config.yaml
n_layer: 16
d_model: 128
n_head: 6
n_kv_head: 3
head_dim: 32
d_mlp: 320
vocab_size: 4096
activation: "swiglu"
norm: "rmsnorm"
norm_place: "pre"
norm_eps: 1e-05
positions: "rope"
rope_base: 10000.0
rope_fraction: 1.0
qk_norm: false
attn_scale: 0.177
bias: "all"
tie_embeddings: false
parallel_block: false
init: "uniform"
init_std_qkv: 0.0631
init_std_o: 0.0
init_std_up: 0.0631
init_std_down: 0.0
optimizer: "soap_variant"
lr: 0.00681
beta1: 0.95
beta2: 0.98
weight_decay: 0.038
lr_head: 0.0077
warmup_steps: 200
schedule: "wsd"
decay_fraction: 0.837
decay_shape: "linear"
final_lr_fraction: 0.05
batch_tokens: 32768
seq_len: 512
doc_mask: false
train_tokens: 108800000
steps: 3321
dataset: "wikipedia_en"
Each number is 500 + 50 x the weight over its row's rms, rounded and kept within 0 to 999. Layers, rows and columns count from 0. Numbers have three digits each. The size before them is the row's rms in percent of the matrix's.

# o: layer 7 attention output (transposed), 192x128, rms 0.19, rows 144-159,176-191, columns 0-127
# v: layer 7 attention value, 96x128, rms 0.204, rows 81-95, columns 0-127
# gate: layer 7 MLP gate, 320x128, rms 0.206, rows 0, columns 0-127
# up: layer 7 MLP up, 320x128, rms 0.204, rows 0, columns 0-127
o144 098:504476573491489491524516545472461610514443499430498504528524477473554468492568536541497517476508532608422545462520523618523414511486551419573488465561474442510515455587554460445398448484478544494473475471589511501538525553489464584545555528511600581585558565504509441421605525456539568503531408449550546499517463426424546474552451483427482443489449516436542468467410555463529596508493
o176 095:490579496568545530546513495552605454497530525477540466446501526521419597554539500543452532500439486546532475440447431452502502451501514523471395476483535476637421458540448491515485423552547484486471520437536408461383496476426470548459425447551496502466443470409544528601412545536453416480517472610519463498451549522505549511484520441529562544562470537457500558501540434573436518461602
v81 102:560448493422455511514478560419453385404465457442517644472472512515508505542545459414537600452486480553550525491540504500527545498437513454480459484519519544511497462456505494421515439506552504490503608434472455525568458539453503522456510551510422464542461417496567448555449589586463537472441446516450552560579621521502486584495526601530495516500572525473593464547492479588475575457486
o145 105:529533566485564381573459546446487412503512476501559617454538535561504491526546589446548470566542405513555548584506482497496472502399581465453470534560435579437419554505589487404519464515547465494452413431496512481449473564544507567428489532566528435495560455470490478595515507462527526454525462483531550483514441490563502528526562534479537515431528456432540521478443517612538506465406
o177 100:583452537505437576497495516487539541437461551550509387476608457460540499522466479534504488494465519536522492512417541611444531476477576513601494466516555499551563409498567543522472484503462472480496470600532562513520607449456502455576437409483450505513470528615529478478555386494457500410539560474498536529457503471471532463447466492480386502485584543460508559553493635490525471599490
v82 101:576573430475508417545549465542474436506544541510455524433572423530574490504500521529504509462437425485434544499530509516502458507495439503464486496559549485556481578559615489469432470486498519513469576395505475408403491495564479520455536479538503526485458442540475453482510561556419479527513442490535371432627461482468354440474537476513498547498454431556602489471559419513493549414498
o146 113:556452508480463465507489436453530501562590487442472550566456563564559519524463583534533523531466485480449444380525521465387449481510542663465484479490433513590480517539529467505477486469517615527496506487580517498535508509579521524468514382470477616521547500469588508565396474442496457516456572488535531519485390539439506509481541497408517473536513521525555530440499552589573513589493
o178 089:444490545527486549533474562524442472493510477510496524542470533485550469455578455539471403494576522489443585531493624527498441568551484422542492496589542503446492475487447559498567462484403389489562508564413449450523551455426513440522483577536509452511493496440474554405563484491621508517469465507492538425480504430537609487584462411561563494599480432433429492473483475430492461459458
v83 098:616476500501607422489488530516493472471430513504426469485579600450532518443544570556518482512445420512501540521511524439498402551515486481508481529507480532510519484515425564506545499534530540549486529554465436614521521620468631522553434488441470485544503435485445460538424529547509505516481547549549580483605406469503499505475626638483555473530558599509442469482489484518527523457456
o147 107:618486464625531460494433542448509422455530537608544563510516524512469476541480563471451472560468477467423597455469452491459422513493471477494461461544465447505496559507452516450495504501549549416445609518504380509550510494516475480470499562570515458512397505445524520575512511544615553579470498506543415547466504435497443556550548488430580453549606544517472522454513513522504413417438
o179 095:396553494516521501517503463515465597513582459464527492508427528525489516540432431598619555425490533441566471552527511546557477524504504517456576641547466567455509460556525452559494571397433454526519491499534569429459504515493475545449504486477489540494471477490562610420478505446422526529476564517481492510510508479463414472388559502512453505416392426514544395533455551486498526566542
v84 089:533562444459394534451563501467395534523502510497496540463530540439541474522523489545365499622529471520546452517455513534523549539535479505561506445403547537509516539518616514513503614521502407469463537540498513547556549474474472386502470439522509422520476448515504463568519458478425569519480505431604407539527486503582449478522478535503440593558497440412547393473507460480496420528557
o148 098:471487507501477561488544525448518589582461536427492488495494578630566464501483446421454415508536451538591466515447577476531459499428467527581508399447607432511412422530485472498435545447486514486522547569527597514520559554556538561505509536469486471558528539471415383523455469485631565493550511437516464562525482576525519525548503556515435523498599570520547509491497478513541474488444
o180 088:517492491500489541497507459510502549467416483548486480511474403537555509470539598422507413533512396470527624583467407506527489494459368558513581594506453529531492501484611566569541509492533509547481551465411501526485465519423431501492492481432553448576533521492580581453516555441494439462428562492522525473434432599471493421521523520440537524549551565508382467559477519479444498509508
v85 093:393434462458526540492502525573507540486537477499457519478523445486580489579461528442536458610561436532523504521549480463429495596527475476487513534507492398464585461569436576563506511598601348501562454503547535596483465479536517531453510522480575563444494516499438502509513439524555481495452523462477450522522472602517451528569501385511599514559495480474422564503485434432567504563488
o149 103:509490482484468631383459518497530508470517510497511497566478516579461494416456507577527588532518539580486545548490469537483492484544484474511602564492472493434507427481478565471488449539634436453546527543512515504509503400435508590449545526515561467513465446459468516480554488558570382424521533393446499411461579563468555505581455407581494510500443512409458548461497435500457556505532
o181 089:479569528551537574553490488525485501445461414521536550438496556455476448486524495583554388416537508516492552427499513494565556527549503534526465462531435571470561485449571501418641586338437572525446558519531491485445476520510471388458451480482504420491563499483530506454463544436539550536530473554519490457406467513559496463456481514520393558510484527540482424556413553505557509463513
v86 105:586519541442492498590465485490516576490457592515380476484474462459465528527539447544470561555453512620503472526537525401403487531509593448567456470526524571452459527502500444446522492400591530567532484428526589539495489503410473442511507533492531479517461469507447484513473514497546567498488528485482432660551485509454535528502443494541492584539570511460567550394558439568430451450492
o150 114:529507518458479481560532438425558497610435534552507584545462564502479457490574457485484523562589591530500469579532412558488539525427575534562500491535520430567492575482508459452500464476545428564459552455545600388484487562477487605500462469479490412490360499454523424445475542470493505464531525547512476468494579626412544507453550495501461542576519551516482436485461538501446514512453
o182 088:554500526409556555428537466500451584418576494433436441503529471486560524503531601563494569485440410506587472401479485514517450572503491444460426530481460573418533488480501514511390448543510451510425450494589415525478567511481446546533541563578492529465488455545471527478506467477570459527478483442448444424534403508427476530578518481414524502461540440415532582493465509430527535434545
v87 094:572518542593412500449518536545602468472544525417463454552504583434564510331561484461508434476501471491542527477552555513446518507540570563473509482505448522533505460471573571456574570466510465424532507579529517526521492553507484464526506564504479458558560417389489546416589550555550491538539472536592505490524478504427469534553559499466445478581523472555531500445512536621512566489435
o151 107:519537463436485436472484501506535558512573491466579479510555544532489536554457444405531515564517559466452525489450444581557504623522442508488591434563413523607551506519535475478533544527559624388550484479485454495461575619465539469493509558482559543595531540485475562498543513482473458493503392496535447544523480411450491536524515357501492519516579500541526570538510536509502499397491
o183 102:562423494551523543521427528407542475448480494506477484517458569567521495499478605564479464415476505511458446511530503466474427434423543555502454456377520493430480589504429441538429427514558507525593553444457560496514591429487475550517584557455438438406461510542534460545451435514431501437573483442499498502500451447569469443534506492500465516439393525582471580571498530412486522458493
v88 104:547421475506453531499401432509476555473481565431566544466491459546408609458460465493544551568506520524512579481605565498538473453508500369532559477488442529386559462522475563559532455502604512482543407448515529530436478546494502562553555482424515533488498557452483524406502463481556498435526591548447448524421458558479453449441512559542423461499480432493446522557421550559505527493528
o152 117:473508448489511545497501510523525445609471537546552607505484488494515509516522423461511529452578612569470473533481562580554548553499508568473541485487467462470451520557460481456551424519530438409476393465513532566515545407490492500491534437636497576422518529526558600513540485512565516550525446584455396405516541533538532562508569532589540467505509453540547420441553534446476579451517
o184 097:516497564488476530498515544424509477503555416541469441513533452489499472554449551511509449502462484398569503491505523352508528423535493438428455503469550462537572520520480483525480505464453459593471563552495481510445556500536541487403557531392522450513454453522473460532408601515475491517480513543459672517611518548442531530517470403461466494533340510499487529516566522485443443571458
v89 112:502470496533446503461560443483495500596527549474507434446449583470445507485470490546450586457477493532570512485520452510547453595533492450537485495480453516571486494500463506587558444525458482557439365492514473557569580483460421440471460543542418491476615480510494461452532463513505465495545454591518665512408539513445564479558426505385496464426413454572507456497496574499570490477462
o153 120:465588511627520524538401574538445517531523507492525445443518521518445483537565481467486520458474546602548539543504494537558504502537508635445441404536564521510462495487526508537436437408431537555483488435558442484482474440499565461502504566469357481480523487505425561527496503535462557543465474493528541542512569535585511429467513438550521328521513387514561570525497528471467510520522
o185 081:447540443490572507458509531472591564451446470463493509552532504384519504537531646509539543493523490484558482525501527485546495510575607437516448534471450450519443570497528537452442549539508572556496474552488465440539520501503490430456550568551540530482505457419567470490512511530570455465483531478585434578497502461517466600485441498532558626372462600481539526466468504407612513423527
v90 095:552466529427478447485516607574483562398478554560545510571560567526493558500489525435450533549438462536495546499483471451557503582609465516477480511493502587383577433507431474509501529452492502515451470479523501470412572539529454470556487563519439504489489467523499406597577539503505446520555516554493420590428555518397437597454440448535515500478437387489550480425463528552480495494494
o154 098:504478443472452462426597461439496486537520624499587517546514559428528493484481483407494452522507451434538575544501442558472562585563506461538409495562508561523463470528516526461513449450412522454518561516514437490557586480525512585487490425503484549618471506525456493591593536489400469471486573543498563467447528563481517546550578558519495493505483474395667498483473517519552506521497
o186 101:509513534468465444514444584591516447543546430523458510430533373505491441550497448506489521540454466507457420451545471517534478458427558470429561497461478532572515547359600469488501534562532539516498499528422536467429561490506494502410471517470438504383493481410488529483512519480605509517524508564533489527598451528490567394461502450485408635468509558561504515492483452488405462509446
v91 113:562527449567494469535519562448447446522483559566444462481486550488503516477485578451540454557451574512494456610474434442538542577497488431513423478506493513529597593530487475483551480484650533504511420514587566489528513541540450429558545532471619440596520495565499448499459504515503498525560501544504471431609467524464442466597438503493557466465481580531599494534421481500402534485532
o155 120:460532445629465450477487528461601513560469511576518509532481522452487424539546479491644537498401456439467380559454503453591492465462497409475512522476391496594586466598508453514464461405454535557560549450562478399514623541509508550424547522517465550556435587510528496497446558470535468530532545487540491478475528519501472522543492461463507493493522477469505504554512516560435430486487
o187 099:439449533453439604494517462496511554407493473551560574467539451507518520442467455455429493483503499462528513513545527513437579495470436567532529549560561457501424431540458521556503497543492513478479422499554347507490431454463462425477557392545465527476494470419443596531520424450542470518436435595521493594474533559581504538464554486568488495466445403538472463553585505498548543528595
v92 102:501399479498565512513500500502529453367588527496467577512543464462529480509493452552421467460504556488425517515487470559538537519561427492503532517531493417467590574557490564412494466450546524492372524381429549556501508562377479540563554473460543505507469536602497529554452483481493487545566412470483408534570416507408479585501492520483493562544576551438510439448511488466452480473486
o156 108:536474555378537459470432514481539445481578604453583529502514544506536523460528476508418497498416480487363452475472511511453471506482465523527491610462466458449540475471538593536390455507438447557496585535497485439552514513524505587541533404545527383403529563488540575542532522422546461485480574476446441463505490511483474520524519470411454597478534435512531447496476558518496509528388
o188 094:460513443518571510446535461515435556483506356637457459522501450409545488444386532517522498474430554596562390569449560516483482570480516451487587517497573414517556498518472456487450550512513583438563453429459503478498391517475544557498485598460470578484519462505483433470426542574503489433476539448585488535476527521563468474539518587476524429488469525591505500525546479501506521501504
v93 095:425469425435466542457529526560453580521532518526614475521389533465513561570419529452459397542563568441434521518450464485530488519530505534499460419494477454510503420509539467514545451522452521463468574530473521495542577500579463546447475560454567578436423474564500481536486538471457485482467463486515493495377484458500373438468467523522453514572520521474532476543470467433605383407567
o157 099:412471497512447548463606530535509486499499467528514431520432497579593467438450538437500435473540371514454571529557529493558494510514463567460509333503528512510503415499502498557481533496403514505530569589458537444600545359528450462462545444522482484498549492459534524489518467507454480541535539537430561523454607395534461521540461549495523476511404471473538457464482553433528448546457
o189 099:582549476452494587527446526471483519450567512484486571455585530527525437540474495529404564457517476484542552409421476505411498535522453475564543555386493534505473504533518542511529546510575532505442406555512521580501517515548617551501472414557523498491579529463476517536453513580463527449507551413481396527498481466569644502467513477546419496377526528545461489468555456542553516546413
v94 090:542483583485506498518429388484442472475557564497498551409460508488462489442471616437505434564528473487503481467427499545455571518475519551454435507495499505430520527561454490480518574545438468581544469590553570496453528551516476485483534547473519500341476460461541520424433423449467547385466476492565448501406543535477627462455511567571453498575460478497474518603465521468481555522539
o158 094:505497470527485518531497478486458504583467432587512481508543582484534537411439591468597498473477564472520583490516549564447542488506440534512465506527508408492461451619564433585518549585553452580464471559429511536537447518425474448513572445516450496473600572498527464453552538552577411449586522504539495449568408571493581534473457543545566473540539522438446473548485437515514541420479
o190 100:477441467395492554427494498553509466468496589448541492555465521481505468533457403500464539435487550523528506501501432465537489458513444508522571546460488480583604548462518562462577512553560616446481380480541517549511605380532558505472452485443516541533473471470484543490565579527469492499517430486483464562455583416502430482538541470564521504434373541417484459460497472452498407589538
v95 108:428498577420564588495554449523438532504471509578451495459529378514460389486549540495527498561414422579524515549447509537410463481569623521485422557459473543523560512509494568480461600409531419507554520521513522461525475416485488491567493496476519517463453461488471436417400487467524492428540483431590477472530430523458506470485504460518484502553511504589505497407583565481462549568504
o159 124:474443494535516512445456412473468524516485539535448440492511475456478493462461557470554484471410530456611653547547538543436417527448500539501510545487494465501502508518439475480389509488565460501556516438529594523519604461477405573512506509544501597494455453528486458497488487390515388483450428453552504473529459618459445444463496413538538459570413460545481407505556483544539552495555
o191 078:485527499422455491495617547450578490516471555483528493466521497632532565548523467496515608504479580577470326481467449456524503492484475527531502511536530484510514543525568526515527484511529492507477541495548444532434448544433517477461529517526551540498494547457450540461541507454533553495462501442401511529429500303460432466603442477446452537530562563582448436505467560489474588471554
gate0 097:458571441524460509478585458483448467483511475382494401560560618669467546544529431435406425515509454469496542572589567559455501525471488580489467535523517498424394532507481481468440499454520502513543478439522615515485464556514538497564480409518527503419550528550467490532570517503558484525529544553532555545464487405526506497542564453428527499518463502560461436521484460489433524458554
up0 098:425555604447524594504522474526585456581550571519527556472426519584572494458448479505480470434483489541541466534432494431533525493514474469551604501408490473606530464555584443517522473525486535456459447610534448516513596479396515478538450498495521456504489375441504472546478444495467477514553469575437510569572490516422462554516470447517486486587475444519579516413556511548548550508434